Each number is 128 + 32 x the weight over its row's rms, rounded and kept within 0 to 255. Layers, rows and columns count from 0. Numbers have three digits each. The size before them is the row's rms in percent of the matrix's.

# layer 6 MLP gate, 1536x576, rms 0.163, rows 854-998, columns 96-191
102:079114138089083155120062099165093125108111099146173144108156158043100127111094114159119121151096164132119127098084161121155087124119111146153130121125098128125111101078124134111174128080154134101159122166113134158190124071151162139077135114167135171174115143191108180135150069127167079118
104:078215156099127121150148158133129130158145108116105140166097113134156140123102091170103090114146125074097152136162146128099120116152106177159112105142085097184168133094081125161109097136159081110106119160115161175087072143037123151180127169136113145073155141122128139122162143118154143119
096:132091122116133095115163132147112131076173120081104055130090118169109097154135081208086145117116174134107084143117061171114148116136136152125070142135139166121146114135142133113157142121091170124135095145091119137149160124128151119132185149141150149118099131087125110132088111139044072154
100:091117111133185150144179095138112100119081168147157124141095152126121128143102124109096126136121122129082091163065070097185125174187155126131109156146071105120120148119085092106137164119154159097063146143126140125161146094057151161056104183175219150159092116121125094172177117133090159152
100:161154147115147174117169073089093114193086147158104107094115131193125162191171146130136128121159069085201134081106099142144111123108115108180114127117082163133119166118106166178088137153116110108146128133117097135125049089113087102100186149136107124102140083151122155152061136049186105161
099:155064146143083116128106132218113070135120110120095122143101113129103121180097088155122136127139130113159115103108094151111125127149142150107106106106129126086106106150135148114113153094102138130174136095149130184128148140114138122104100133180101127137119124072049118173125119140133121029
106:159085147087051118100108089088082104119153111141132116092178147118125099176097095112133159142151194143086149139088170118080104120188166146085087137123077097153120117113097140151163138110091141119175077184082138156137141173139157117167118051144085103153117110113148156116123069107134124100
102:133133177138102072096161132100173110130123162096087133144128108119132125140106052104107093080103144127087095108136118094090126084142137138133124150163099095070130101203095145073091128173087094114089123118088091156141087096135158126144103108161124143057126141123113140102103111086158149115
098:114104176172135152160150125136123126140158171089064142119146132091153140060130101124155076139054116175114130133120152132141099060130099099109136172123143127100175157168107127094133102148136144085119146149140174146139105026102144121134184166142148169115181110103157061107206159138067138129
097:105128212191124106125131111096145135067153143140128111130107119176136065229132155145149115116138085187115157130064066113132087079173139072167109188126142067129113093115105122100155074116093157126160077135096099131147168149126113150079129093171118140130166110139085133147106091141154142146
105:190073132108127161150180138127045155088146104121160117155135141105179196148148102133130157161144088168100078163085098120076160134112120140103178156146179132108095108115141169098107155176127131189130103159178166121161093145096099112098098106138216103121160119105056118100160142142144126171
105:088072160131106159136152151093144122104135186110119147134127121089177200110137097167176144149130101126136113120102116082105093151159145152103119133106111136172076122127120170135099134115125129136131102119127169125194104178089134112115115128140104174095146048104112160149102138124155104117
101:173158129122148117114195074116107158125148107073171166120152117190135082108139119109128199133139158156125162150095104110144112148103092154119131152129097162117123178110089109106063148116140114148119079137059067092131127126140114097090118172171137205154154119150148096111116073168097093153
099:130151147153094084113149158111107182134147192111109191193091150134153110120142164070124173152126120103089107096137127096123110076153157139132078129176114118078168134085124093142162163168159116130113150126147113167058106125118229120091161071120168112149119139145111120158114185193077151170
094:155132162053122144162163075153144134165154151069149084094122137112129119114162076138160057125103094135108148169071211157101083137092155133102128116153096132052098113134123128137111121098070102092157127107077201109126092170099162147135169144091144158093147136104106109038101130077202100152
099:116112082118107132092128127124168153059109142127206111057162122154120174102094119172121090144086146112146132137152120109216156103171080160087158154141203183109089111128140117128095042116178138168160121160081093113149064122131148166091090130127121107141153097134206096110169152123118135109
112:127085118141101109127174076066136075151110138124076115065145049168139147107128134114157143153128019076159141154114118162150095111113111123138158162127107184100074118190126177129058133143128123095081111176125075121211122156084141127118176161154091099194133112077130121152125107113115107111
100:142165146139087087076161144128134156144141150137142138106125110125131141154148176200100132125089108106165125149132109164031179142118164104088118126166152078142110145120127116132136116126140132174154113086085120117105097080144081154130097166049093143157103140108165081101172158132147110096
100:133164145135131151162117096132141077170124155143107112187095113133137134191081118081142129140058092196129112115103133195129131183204141174173122138104156167127133177075126093040125101110110155081113159136155078121074110147128190116151120151110132157078126130117130155073168139156091067117
091:149118165146110094146114093112107112147133156131091138126209135178164116099081097069061139171109153091097038089130141130164117158090097128170119168142074101133172130163138101166116141174145089102109113141062149101056070121134119069186098143108066105095138107093160046123158142118166103192
100:130131156170106065166115168123117175140128173094141124153099158091188134156118123180113090103111143170142153146049162153124104100187132172171132086124083158089134149119105187154157128109101075116138108142119149140172083157129094133159118161179178188102174098184101133170127133053093127201
102:142115067125153109150177126078163138084119170134109088123091133126173141123124163152171046118161130121074095081069098076066085119143096095155151125066166112136154119171160080153113105113162131169090136156066130147114135094191199088129110123105124186142107152158095114168097140056158136225
109:121170192116142169151105120107132167158176172152164129147118167139107070113141158072151124141121113111088117153145131166080114130204164114123104114109125195103115184165110134093132100112153105179155115159162196122091134147071107118135098145151108088151072099147180094099123105132127194143
100:147121114189112156109121095101078165095168159097173121164113142125132108122102175153209189124167125153119105093125119092121129151197109113105138130114098155067132148173124191046140134102122119139128147121078222118112158093037116124147091113104132113191154141131169158158130150075109174159
101:202115187159150087136130160178104129105164152148115106072093120079162109150132144166160143180148161151118207104119125104121153097095139202085142133103158086093134121157169115166085124176134086146160140096092093166114106141112178094153184093126130123093078111157122145079142185119166125104
102:110162138158137155118096161137093117106129147116115186151055132117067161196095150163122171118133171141083116112156109186107102099192107106127159141168102076131151161173131155113124062130108112164108140165143152174121128152115121058137110127080140087118090080124135145142132162106196188120
101:099099135135126145135078114122157145190109137146068151091113159171182163157163161163149124118156185108123144144078174080116130122154191105103192146154174102112118097078118133104157144143157114107144087187154161142145191114164139160094139137128135143182140154126130185117146137114164123115
104:153112135143134091151203105073109125084158117130093152146174173143147167146139071144148092094119109100135123146129109150117106121117073080166118125145128211196153095115140137077173117160101092107168150046119105171106096146116120160157164172164179071169132118102104068171150162143127165135
097:105104190163110121112101137071131112104112123079114114102194127199145172133093145152057098115126124113105189096177091155077117139116165128169099108167164074155119164109164091124108118131121087132066097164113103159162136107104111064111139117117073109103127122153117104140125123128114115102
095:109147128139112182136101104154117151104119070073138125136111155161136075157116120134112134128138096127161153165083134115105122051090151121164138096178073148071148091129113148121177159151155168181155129119134103131132163045092127112154102134098161075123109124152112099104163191134100153139
098:099103117131121123124081116115047161149182074100153132144162099156136096118094118177130109095103169079127097165134145153164150064104105098142179172108141123050123088131132137100124110183075159123142168120090109149088111117166098147141144045137079088095203115100117034089181128144181138070
098:114153151161132170068053148178063116138106138127142156141161154153116126164094119146124109133116197123181124117126108123131090170102174169167176145159073094123128160098150137114149142107115152128076140104142155077212162107143116148106110124143099182116104140205079091141163140102133183118
098:159142167134070146075090153095104099168105152134120122106125141118102175122209152126104184128142081132176090075145168146126179154134100124124143135104162134139114115168098143122136147075161135118137135146125074151086071117125120124094137093208112185153143104145130145160093136107115150176
104:179147155181118095132115123111127062164123113115094131129124086054158106164122146150124146142171183136162096151101138177111101142153142180176134086122151133152071135156140095120112099105077095134171136119109197118095149091171125152145146071139146079117129113153120213161097135118089147143
102:110154121180103143107114118113096110048101160151200159168172135115137093109061091174100161170143162136171117151138152199122097070130134110159186108128129088124132128109168161192139117135114144136175198121111122152143088138127117130130108148125067121127101138109143085155134051117081141162
101:089152190165091137127246177098187158139193140124189087114106123092133118122160091148105156119141137147117158129104129105137125111105179130183140143183162096138119098112094165107139184163124138118124069140093143115193140130099135168151090106191140158182128124164104138142106101115096112085
097:100105126130125156156127065137110138119180087110120178124153123106195137127111112139134180129103100149159078133095080117118092090183154099152088145142086164126132090160175138135022088161159089129172160148099147176159075101130075130092120122047130125128175184161183155109128062099086094114
099:116081127094094148107132112128134163140154078155164145122118103171116119156110177143150172125085131188107141126134197150127121125123115145093087140154147082079140162089131138104067088137092097051170145144126063060139099129063164124125097117139129109151095054123082180145176067138155169089
100:169132107156164119081083125098128121131134123160150060139148102151139120165141159087152124093124168164086168162136097087138110155141168188175140096128114123174128153071128087154134070122096047098081157123116178149126165168099084153083177101165107108124080076104106177125146098155161090186
099:149029072120117186092117168204158166170142084067098135110108114143096134147136118157076156134159170127090137063173117102136132142111149122153090125159093124125104126107138084113162105123099143174148104158104113129177172213134098141181121128150121143155144153124143127127132110165067167161
105:135111162139068060080117138114126103147129107121153144159117065046133125172181103184129147097129137116168122130112125120123100106165121140126120055126134174115125101155122078204171122118145147133131144164089146107146126107119195142119124047152114135137135118122090197179143151100161172125
102:094138108155126156108112207099139131106124135145118104170124125100102177114169096110128103149168122081154085085117121113116159130091165105170117091095102129180089134119099171130111134082129125129117071108097160153134161113155116123087140153111098140130113204139123131127115156113144118104
102:152136088143064112120128159147127127146079161116172034142145126111088106163127152115104191164090101115095086119131141169154110157154186133098138116143108178148084161156177090113119107073154147181127158098120082096178147161164103108082185140151049104088140144108155191135118141136122133129
100:094110189076070143095108087108109131132065152115185094134123079058180179086147065098094157167138115126096123143147116142144106116156147087127119156161143170116167113136162165125069113203123123124149091161117115069112107081145104090126090117157178142128119065118125111121119109133146161123
102:105145118137144186206118151165113081137125136132157129159131157118115113115113159119112119135196180078141157150068098150088100143109173116122156120124151118064147126171171113062155125113068104092170135099149118065182116096130112123069119117147063028142093185181102118175088131136107101080
098:139105134095159150134078099094175162092113035139126166128171185101089135097143116108151174129191111099112117111167127144146151151153123143124100149088090116129151128120157136116127136147138172154116189159112120120164133177165044109070131114142154150140108112153161155138221085165125120146
102:178210110144066089102070101080136110144126177136139082168127101178089138150159115105176077139131163165125122060163109142126041122141151150142157104147152098101096196132198085139100094091159152118144094148146140085086138131178101076136143102113121088112071126177103148134091140140143127179
093:094074147170138120137149146088155048072133144110155182137142147122128114055128120138152148103122164124191097106191147190119117072083106163160173154131135161125122097159163115102121167095129107163110114090117225117137121131132105098140106143108122164104104099122073100113193082100151133109
098:136082140182128160138167078129163114060077099146134131133115132132073148180134138123073148115107129112156149135092094098116125091152145109021169167115142096112182129080095115082081156118120130120091168166164156147115138128188136091108095136136136101120139158112152108139107101100109140117
099:147150125125054105125175148129181101145172096160098154106112025079172085151171158102121182147130142151146126202137173143139130138158134151106197092110119149103108105077172083086152108163100105150105139171163143152102100120121214130112172176164097099166117101100141161120195074131170153152
102:107151144110104136078109187107106094080124106136149157176112122132131119119049159151110122146081129075114186135146149164097152110105170133132150162157050123141154181157133202124101126086134150150074135144061119113190121087175137162141158107149134175109121156146171141148107117125150177102
104:152180118136076093137130117099096168138159145193160131157091102134104096190112148141105119147112119080139062117101101138148110093136124088149116196163140172085146102180171192133146149110169076056113148162156071101055099140099129110129157086185077130152151162136142147130139117127098109173
097:124070107082114128129125137109170147178115071099152123108174159150134119114146121184161073147113142159101136137079142089120187093121086125097113158093100099136200123218113131119114121081147155137143144122135155129128098087112073123137048150152070085140152123120084140138113132122199167101
096:171143050129082173119109122125099092122036156121112158153135110108167148106128172099178157071132115128101158187079111171066212153134156217131131128153135114125114117082144098149051066123197118145142100069123130125095128082135162129118136124117115134132155131153099131153180106158126090085
097:173109093139185115124082097123134109153136137130111083144164166112101069091093183125171098136101135171160117084131128070165077131118116091097087123154155136114121131121176128127032128192094113130133183153152114099058126135138109155155144160130131116199132105105185125106128105112166121117
105:124107158137080144116139111100134104119098125097072130096083111152109117120141151066098151130114182107131117087117151099158062167119082116182069093094115137143135168144158091170156072109154147125114103130179136122110087169123157116119162153155182057144126147101149086127125090177083153124
103:101105183111161158181073142150119159085127065134115161186104173103155132109121146107152105109172125153115116166164074073148115166119129105121115162200166152115125164165156180153127152141123130166119160175157130118151117141152118145089134088142108112175154115117150098125080139148151134117
109:128180185163123136132058108160170125161102147142134116127114095178128107188124084106131152151160079143139140166134097099099154151170122181149118132078138166138136153165093114071185155110092169099131132123128167147157155112102159116177183126114077163182117134063183136051137072090106124109
099:102137225110136099127147113111151139153153090076169111129155069145183183155174061201178084143153193146116084137107120154157127165144164156173083123125124146153109163157148070040115162128170096123137121135121111134175081170135140126049106162156176199170126065084140074149130102123138148155
099:109131115148038177128150151125120099168176125127125226063125144172102187059137101161117131105146169132120173146181128107145131107024174192126160123123171119165120162093095134088120102152193181098140135153164108147128120168170118141124211174128105175108097113168105174106112108095192123078
104:109189103098106065111147114152121172073110144075086092140149079162092151152124156149093119111116098093120132088155186145114175109155103142145072118129131122104110126062138111135142089157055127115106168142106148128142159158111033097120173138124088190111127093138137148151104101124115109182
100:128143179144084136094154119104134099121178125097134157154138085138090173143112130173113154109150054170104130141080139201144103058085118178150143146102065116151189100119132128126145125127125058153127131124097134111131115158148133084160130133135070162112109141153143216121104194110082084171
097:109142101138135110165129168158099100096126145124170094107098139096131158143100143137210129171094139166150160100100103122110104096118093126114133138085107162095137126134128114179108098121189153164027144084092149127156137070178158139162094107143069136107136069125159123111176128119089084130
102:200116163103095166105113143138150166120096125115105136140172124142149105121100108166148156123103112101144175091099121109154139150133082169108121146136087156162107121104119160111147156142109112143148177087110112109144124195132147175098108079127117160185058131106135119186107102117126119132
101:132086152192146115148152168130154115153138116087125161147109159109110120158103071152140128141118162131176170178109096132142112179090092120119143089106158159122157195140144140132087169127165149154124158061162143071066087179148096114098162133102092120148109117070115071119152083138172114107
097:137133158136142168115105118122144090115101093159127150105095082124164061155123240127133138145119090111107117121159108139092110142093126156123093093101138137086146159101119181106131094051116134164141170103116132148077164116153211152164120065044192101127143096134146185141134136115110153080
098:077162141149133130112140150123151159207138067142147084122137127130121122156138091185155057162083129084034186181144155097102106084072158179142183184134144104188141131090061166121151092165110143099106101123141098105078103133111118135185179107127135156170118156100129131134201058091119146125
100:153186154113105066165094191138141153141101174117151154113103131111133089093140126141119084122187086140156164174109199173166081153119126091157136084156115131118102101145131162153190135110128173128079078115177115156167163156146199112114124158227118108077058151128115152148073143043129143199
101:148146197105054078094143099136116169119119085107139143114159182121090114096133099132127036140079140126142148084151114079139078128088137099132126077104079148129184194107121153057136116118113089108093098089077120131129136146122112145129174116157098161164151136170109145097107158115153184106
103:132176138079103111136106070162141180198074167161115133072112160125117092091123161145110115119149133074094010110065129151122055152195104099129160084168139097112148148136118067098146072148128149138163111159175128149148157131150117141120125169148106079145147122117056151097135147108146114195
105:076156121109119132159153103137175104119130115079164113150152122180131202157097148161149098127130099108102119097101064151098072134149133088082190151041065138124101074136135152138109144148121120161183142104108102115126135139129111125110134067108098092164132113160162102062112094152097105109
101:109129139061145167095096153095130147163136123151143159191138085101152134104073068153086142089106130154121133178182099133175135157045131102153085126170098102096085112090166092151125086144109128118079176191098110131135125145141155135138061103060101152150195166112192166109109122143112125152
098:143210165152123135110129125090167127120124174049137180104120105129090110108131075159063180099133156088132111148113099126123124101141230183192071161197097095142168155165101165101147167107103121120170119129169117113107117168079124114085128129147123131102144040181158155143126147121124110127
102:151151114152151173123121107124154119117085101127115098171116151096153182117167116152144126140139128141122102130124106128082123121137135139165181126079143125170134141123163104156102134134143161100147122086158048143122108164154103112122112171162121148137122107121128076141168163157151120160
096:115078134134104141130137113155129088043074109183141139118131103124182094105101114117105083102155131080134146117135141154132134128119161143089072114158110123157091100143128134134114143100099140074135214137181174069144200084082139141144091053138157176116101106125081152139164090129132163172
096:128114136151138074119166142149113118080085085158079166143134110116133172184102079106144137133047154173133158097122129171127174140150099119143110103111085088155159129156121178172107156154102168149110142127115040097120127165106090112120116111066096126123126184144148115135111138117150147122
109:151143142133111092166183150185154173157140154159075162174155105114116105144139108123142149190073140097176173105099113109133118159126100135079067095164075145089141134122125186079158149141101114132181069082173090119106119148139083185178156132145149178081117098119092107098155138090158156155
105:090166137173104125140111084145085138155130096074172117068156118102123087118103057102120111150076144127118141141107122108131068168158157082147130164107113127099136082118168121124096115130120137108124144185087142127112141120179056145142153190147146125184137193141135118165131108178155162120
099:101156086095141085135149106137184155164158153100139111136126155114131074105102081115133116184134096131125079156163152152088102144114073156141160059127081099135151123189143198120142099150126129141205164078103169136121136184105167181131162106125116129091137142157186090118093077122218162154
090:114146118105182057108128105101096118147119080115130190140125094090161092137138145115168113117071155112125141123168104134108138098126194148123196182138141093168111113138100121073112145134179135154179079096097162116123213085064129156048126180083109113120169134115094027127128115101171099109
104:149121181083143106144109107107127149082103082124093094168138165126094102109098074120149130172163126089209161178102095150135122098075075191113182129148104121068126111110148128167129129096139138152143111093108114125076117126101096142142154124154097062188122097187178108127154148174150092114
102:126097073134105194119163092121102184160130083177106127155111154024074156121099167174178123122155166073084119177117120135147189121169115118165131133158125164120097099167114124126081135196196156107152116124132118160155141136088087085125137168141128095189093126104087154152116108124056084172
098:126142132102136121137115129094166141099076144146179142144145121140170165151065107166209159112139099160077160107097124105097139133125122107077138152162100140247090162112172100150179116149176147075081132097104170119096118106041130135140141142135126122137146149109186121115137153072084121118
092:101182077137153174108093241163168126135120114135125097129102166130121110099099129188095135109171117165093131109153078114136075156166099104115063143102118158111119128153137218132097146148189119125141141124123099082128135098088134208120112173165119117103170128079112096109157101170137124166
097:095135134135129121101122110182107094144101143105173134143160082170124131122164146121100105172059097150105122118142150198150087094151157086110153146144116145132043045095091123125090123130091148105163131118156154126125077152151136129168115122145139107161146144252218145057159091118148134132
100:103109119175112117151104185178151099107149098160166112146108100105187147166159127130122187131144181148166093132146128158137172085144089144078112208100138147133075065111109122103099101121145103192201156101123157083137045130172134138109212183140082208115093147101094125116060113101134143095
094:107169146122152171145157109079055163118116080133154114138106136088150155155108170075097179146155131151129151080060114138178111076112173097067158169074167199100074134205171149102151136151136102120125136138128196099216115137090162113079122124124131105140166123073094145096144140107090137126
101:126130149176188098084108141080151174123094086139148147108129098107131067135080109161093115158130142121107128132196161138120111187140141110132108152130087171190083174122132116092137181134177072168137110128164157155182169132099093156124139094130084161148118089047107120072086095083161136132
098:079131087122116169131146181154118123148127149111097102142136137119107147159070160094156191113161144078126153095102129154093112143127131124110116133117125140112094136109079103129095115115137172124165086094127114117120194110152150078133116141065120081131197131167124138056198168122119165134
099:171141066103128142154183113194105079160139134181133162074133104124102135173160092100114130127158155171194156170141065101102075151033107128105131176120148076133159203123163109098122132140172137147108116125118145124103168176170115146172134092142153120131173090126103182131139157092115110150
103:164109195046155137144152072138183103086144137118147096162163196104097166160103135136114163083113172163106161126129096112148075187161168138088140135127154131069122123166130083128167158155148133134111122208174145128122114107121122063132160170204182176150110178165079125162186145144052134173
101:110118099121106143091083131122118079132161099071107170101181076144089133105173139093073150168099146100151103106144147153130140151115101144148146077117104106185056129140084178143168092135183123148130139149171111146119117067145126157102130133131073104100149084141113141167101148159138103112
099:105130125131138104129078123201176099158118116178082077165105166139147066087169095090199112108118168095123132176127109069100149140153161171117149108083146158141179161102131156112132128149163104098099073098077107132117087204142055147131096144091182171097131148132091169103116114095120131167
097:109115129141140113179094115129120083119129140162158158175116134105115085156104129124149148130143132112077216154109090141131125099165109155105106142127116117149171137133149125118062101160100123135138111111169145154128099077149103163140100101147116174143156122126100113112128148172114189119
094:128140115097155101106153058122118139142138084097138091167132120084121130123156155151155184180161171109119105125128141154105104122219094121134088075165094128074084172158137173106118117191137074162112090143116157115136110171091099082117169139099152152119156117141157168173097161096087163125
103:187129124133134127093126125093102089131096071132194131141145136111157095155145162139116158166120084139137138183150129207182200190134125210119142158149121144139055152169152083140142105182164185106109142123127160119133130092131115111116137075148148123175104170166170140083168110130080090118
099:183128189146146132116124094127116145080121123110124184155087050160123135118143117111131078124075169131099145135159118157030096125123148138136085110157199107125131107138102143157115122147154093140122174144177181118154162110104143141141108110108125107103151093100066149122121107083111160110
099:147125113141084099143149134128159138090154140127168121182122093082121081125131175107175147114120123119128155122114115172115150149133123109129110105139083084066090121080107139163069091126133073099094046059163121139163181074068164112103186106089088151079162110146080148158165107155161139148
098:104156136097099092091145182118109114101137116066135162148176133110116143109148124120080105139094141061149144128187168156142103032200136098133144124064128128085082145116124180175138181152108117171169185129217137176128114152189098130109142140165139145128085070172096130129132090145153128131
106:182023129171091065135206128160145163131155165113138109116158092146106100185136160145113199090097182110140195113115066152194100103129074112076145075136082129152117108131143119131130135130106093118140103156113144130079093175143064170121152166098049100098145125128156117104160117122156131184
096:113094119148090140117127097070154160092138126095108144077177194120076142128102143145189148152070126100181111057181143148147109211127106168124184121116155129139142150159075154112197190136164176150148132132099124116147179119135154135167134185133152107127124081128154125132161133162163131083
100:154107121133102109118144060104075173135127123066115127106083153187167088102175056180107157137059143143106136151116111106094132157110156134242144087113091101108107123180122193121085104134136098126136092104082190137104161193083079151060173133168145124146138149109148105159076082072107173170
107:141117175140140123160063101135106096065120089051141134119124133148103138122154137083163149133130144138152106149154113121121120139088085104137163122173179096164108138087068130115087163151042117099171112142067094122185144133124132180135109100166138162143138144126127132130136125168205099140
101:137031082145127114088165142145146133093077104094103092085127152141096093171069145196132160105151154171114084139185122159150151129132124122130132188182126075129074117129148140155079107126201143115108128137089134109139125170126178124118154115132149137093122143177115068144169130123138085183
100:125128155163149143199160103121135128094150181136170101131133145130080174139156133135138161128149134078131115099138159088093083089161139085110104201146162100126156136118154058097076132116110122188143207142160137089061129126140163061228119085155154115188139103136124191100164122114119150133
102:051123162130152148146138160108066151145111170119108156125149125166145126115128154086112185096152114062105091123157114093163112172120126135123167118129143076099111189124141116144147172106137129160106116145096132141163111129075109103110161192179148158131139156121122140092092127125083176090
092:176138132121176156066100164051096098127157106147143172107187135127146080179074171087113153181100119144132139131088105083129063165175144165135196107145108151088109139145170135139127137067083133176139150154134129136095140139106086131107162161082048142171119086147094130155139099105131145119
101:138144174115158111160075162104104113163154155081152120142196137109097168111146137102131139115139105140042090165087144165119150089126135151123192109103100103073178155137166119069148122105221151183194132170104127104110065120142170152089147133123092083171104104196162113169187158143119104185
100:116129129105086180105091163141143134112105154072104147121155103137086084099093119079134067133092164141136141107108122115152094153107098138151122106150116027127135132124108136078148106126126150120139124095145111100156115116148093085174131203154126126127116132164149124178096150179094065142
101:140129136084083198090124138169103061110188140143058135138117112171094161182118089106187172131100137204106085069148156149123077172111039161102121180084122074096147126149199120070123090138164142160161106132132143091093151118127106148133165156120140124178111096114121148151065126154160154063
100:106105122167126102112117141150154099130158130145141074142062141139129164138150094124093137176070082163114067163084138081123160190094112121043151160051121096117122130141102097082140152116151128148198163153152144179131149166168102112124129108157151172193109103146123164196166119126121164190
100:084191159134096150163137179105129185143156128137183103046152086114063131127130191104121110137206152146131155101100152100134102134157134162150202107082077145128125145145141142090148089136121156119147154161192145150142110062194138105062133137168123142183146148028222084161175143107112126081
104:123169140154113129142148104123104139104136142096153155139109196124150100077167225066124188067084104116168141101157133117186129072083124136146163150150180149165185142140116069107083114154103159152097153090094158159100197129124073088091076126145093133104142090145081143206049102132093063134
100:118139132151078113119076078189130113133146099098138173098115146152211094122124108067176111095114107118118148122141127132091098222075184095107101114071163125145115136137081135141174098087166098095118122114098106138113129128059171097135119149166094149154153118123177159162137162107157153141
098:181158055170115119140102109175125087092099175118147152145079118148168126172182113068091120120113127143121139166113188116114122119081094071090170164121096135146119149097095111141172134119106167127053103117132094166135121099108113103154149195101148135137106128144159073126086131180069060070
095:134126180082112163041130159070153135058148112139147108076175091098106151173162149124086153093104128091084117134156140147087073137181168098167148108111119159067185059162132093123108114156139073166138120109117065148138172136146140139135115084082102160094114126078150168170119115145076174103
104:105136181166151110153127137122056142183142076128103120123150117112114101122068102088096126133151132141102117128161104118130064162134095139149128155130169081144145090168169102134127146134167123148107106100119095152150098184156069130122110067126120152162132141167108142159188160197121145123
101:138127177158080127130112157085164131113157109163140150141144214101190126112104191145125131085107136116103109134112094108123142111140113161193141185146132162109112146155137139088182120139156117151131174129145149158200104134091110129126095156118155081108206184126197118137188112170151097101
097:127069117110134114110126142175112073230145140097130141181151103168185125171082131178132162172125141133107104112076111132197106181149116109167152132122085110146206127150126084160160105151160127110172179109172123141085133150141089143131121095128142168164150117148134136082146100237178133172
099:160148135187109164198163097142153188189138101132071174156143112110145104171160112150154105092074117132102101124176129087129144068156128125158149123114095110099156173135116208129076122129143124113147129127078092089123088131123127145148047154102163115178162172059167127132176051082087154124
103:121097149150148158057123140166139057117121095153060127106147165140145167085155099120139079150142126171096104144139139108132136149132083090150162096175080085128168154151110138144153042080121112134108138122111060127134063141114131196150106195206114139121112116100085133156083156120106086194
093:065121116106188122166104128126139160136141156163104134169224086098174144085133184119139123146110143129115151154084092125126153158088179062134105140187176147114107166189126176160138133206148151123160142123118129140160096147047129123140133119128073157102130180089144097122149123190113123120
099:108112155184108107114105145159120153150121138157103097132146128107122070113167167135193090143163178122103117132170170187082077126170149201092123105200145136074153121160117115210076086100133110137108120168121193137096139158143178113113142168121136067100114108133117127153132098115143116169
098:090093174110237108124127141102146105147104143186138130100133051092148102155105107066155104170103146128143146160098067137148148127080168120122094114085117166164165176162097148139085089146177069110098089122176127153135077076100141111113106182243178169218022190118066201126154127093054108142
104:130142168137081150157115105139143133115127108074183063145146081130126134139147193151120062093102120071129170090119151163205149123137140170149157139080161145120159130123085152137074180166160095100130138121165124149094115150138135121101086140136082153115116073172190125100043142092106135160
096:133158170113129111130146110098127105092163163117184110128146106109123148164096153113136116165107158096181129146112110139176150133167122122102149094081084121145152097119135118181172131135158070090141182158058123072134179099142085131109126171152131141164090190107123108097067195133125074129
099:166197137130064113117161147194163175118174165174108145107163111143105197166203125138167186153105115135172113123119160124156142169145104147136126047126089119115124167098121106136103120157107132131166146140116111041105079079143170128137090144135102164115110092140115113139118148089176184132
099:123162155111137141166093081133124186131122123075148139066117142142083032152095124101168059127204127060164144160146115196114135126130076165143120131140090152140051132124169107158096138144147135117151135153089131144143149164098124141138090068169120186078183079121152153118185174178128101168
099:058131137173119085133152105174143212153171175155122167100136177111170164115120081088068111147125099169119139110159145152122069067119120103087095101120140141167109198120127145148084130120124196100141122127103167128100113077171146162164187119081109076089183066098098112129149078064110116088
113:140138106135097142107143059187191073160112143115092105133134140164159091165196087134164131113101145091168140084192148124107070116158113170127148140120103142124120103103113147092126121109142104184195151162147135131135164119159114123182125136150101119131154104130140084112146069165086152181
099:089136126148146102086113127117133113196065131089142144103126119130170168178167164150132131124171138121109189103146118164118183128143195136131154206065176134165081086108171117098141142118079115155135140069131130125102120143072058120124166096188024139118068151122210073132140071144139121074
100:089170115160116119132156120132173132131106073162202107046089113109116144152164116126068157168107086135145126195131086161130098147131086157135151077086123170145132160117192184177113115153033093072151135120178142120209146126122140150158174113130165147178100114090137093174111063099079109137
103:148106128108206127142196106138084184069088168088117089130169136136127137121158097083113108102088106147141152093148102162098074127158079160157143115162135099100157153135164186169122120132113148137143132192105109088124193136132077167131133083223125152172131117094072088170139134135161124144
106:157089125107108081125085077174134112154122101135107139167147172096122166115091155113135154115161084142146153131155111168081146122108103081155121121156127113137137140157119156115112127065105100125197100153116080103095060093131179124066161148128132133123096146184095180155092179140160124164
097:102156122135169119144141136137156099117077145158121162130115159131129119144073085131132105146168104118163152090089130109165134107141161105131175109111073118162128172126134144089106158156162153177086100095125117189069072163188171145118201126128113080107143172115141139129171077074044157098
098:102097109165109067133126128153144112171136158085120123123153067115073164088084061158134087125169160062022136186067097182099119137130094148182162189100111160109189167158173076134095102105168130076121118156110167167059141162170119157124187168164114159140119136114103172173119089093105122137
103:070152074069129149125165170156157122122156087149136176128141098172163126139157106083088097165126111094117177181120124195098092190145138120150082123156149102067118152122101133152109190105132156143174114125100108124127121154133134128153107140147080160117083154111164103140051185079144158132
105:102108132066171126173197125130148167131117144132111095095116148121143139186131115123134126187105076151132128147132103139109122076148172096114153126115126144069124143121089123106116140139134134148143151111104101140109153176203082170065125187064156192111117110133168079178114097139104169174
096:097128187099120133125138171113126136090095172120117107095103102134168101156216080098144105178111115092146117055115154161155136085169156106152121118088120146180145049117103158113093121151168184069107137065146112147136129084140104167101110091105161142062028150106139149115173142193079209118
100:092130114149166152136156133136162142032130165103182139120089126128123148087095080140048179107113097143127175178129119148150156122158093172097080137138120110179120138149077134095140080097172159129124164161175180114107062160067112106156105125174128168097088082146152100147113132107094133144
096:070204136171090160080166113101142131173159157068157077148128159163088131153137130128140132125112162092130050145146112120037147112170142096104132116199131092126077138120180140104085082136146108164116161169103157185157084113175106106126147106115070108114136135071138097090090102174076180171
099:148098152146113113116132131124124111118130113158124093167118085157171138094136150113157143143157117112181122109184125104088108204134159131103073164157065140121145111137112113065132139170164137143146085104169108165084111127174103113126169163123084119085103144116114155113108074096160099099
100:115094147143120086145155083097087139152158150191080156159088119114130145115129106110131160080152127125109162116119101057163133067087136087059083102234137109167118187118174142183191077153121139121158151159169154156141094134227102118104100137129153130115107086116146096130097097120111091121
102:126054131150149092139137069046102078167114130108163087139137189064093087100154193103141152124138160127134151083116126106168112162211086179063059067133088093129153114131154129093169098100151129122093136089119115108118131053110145122069161098131144121143190124166133104130124159118100122098
096:118106122157147180166071130104158164160147124190101102060098165081146123093094140088159133125128142169177165161171181172122094196100077147132130218159074093223192116073139190120099104134183144092104165149108085138068105132146138164165124071128117137119176160123169106180148107163122104113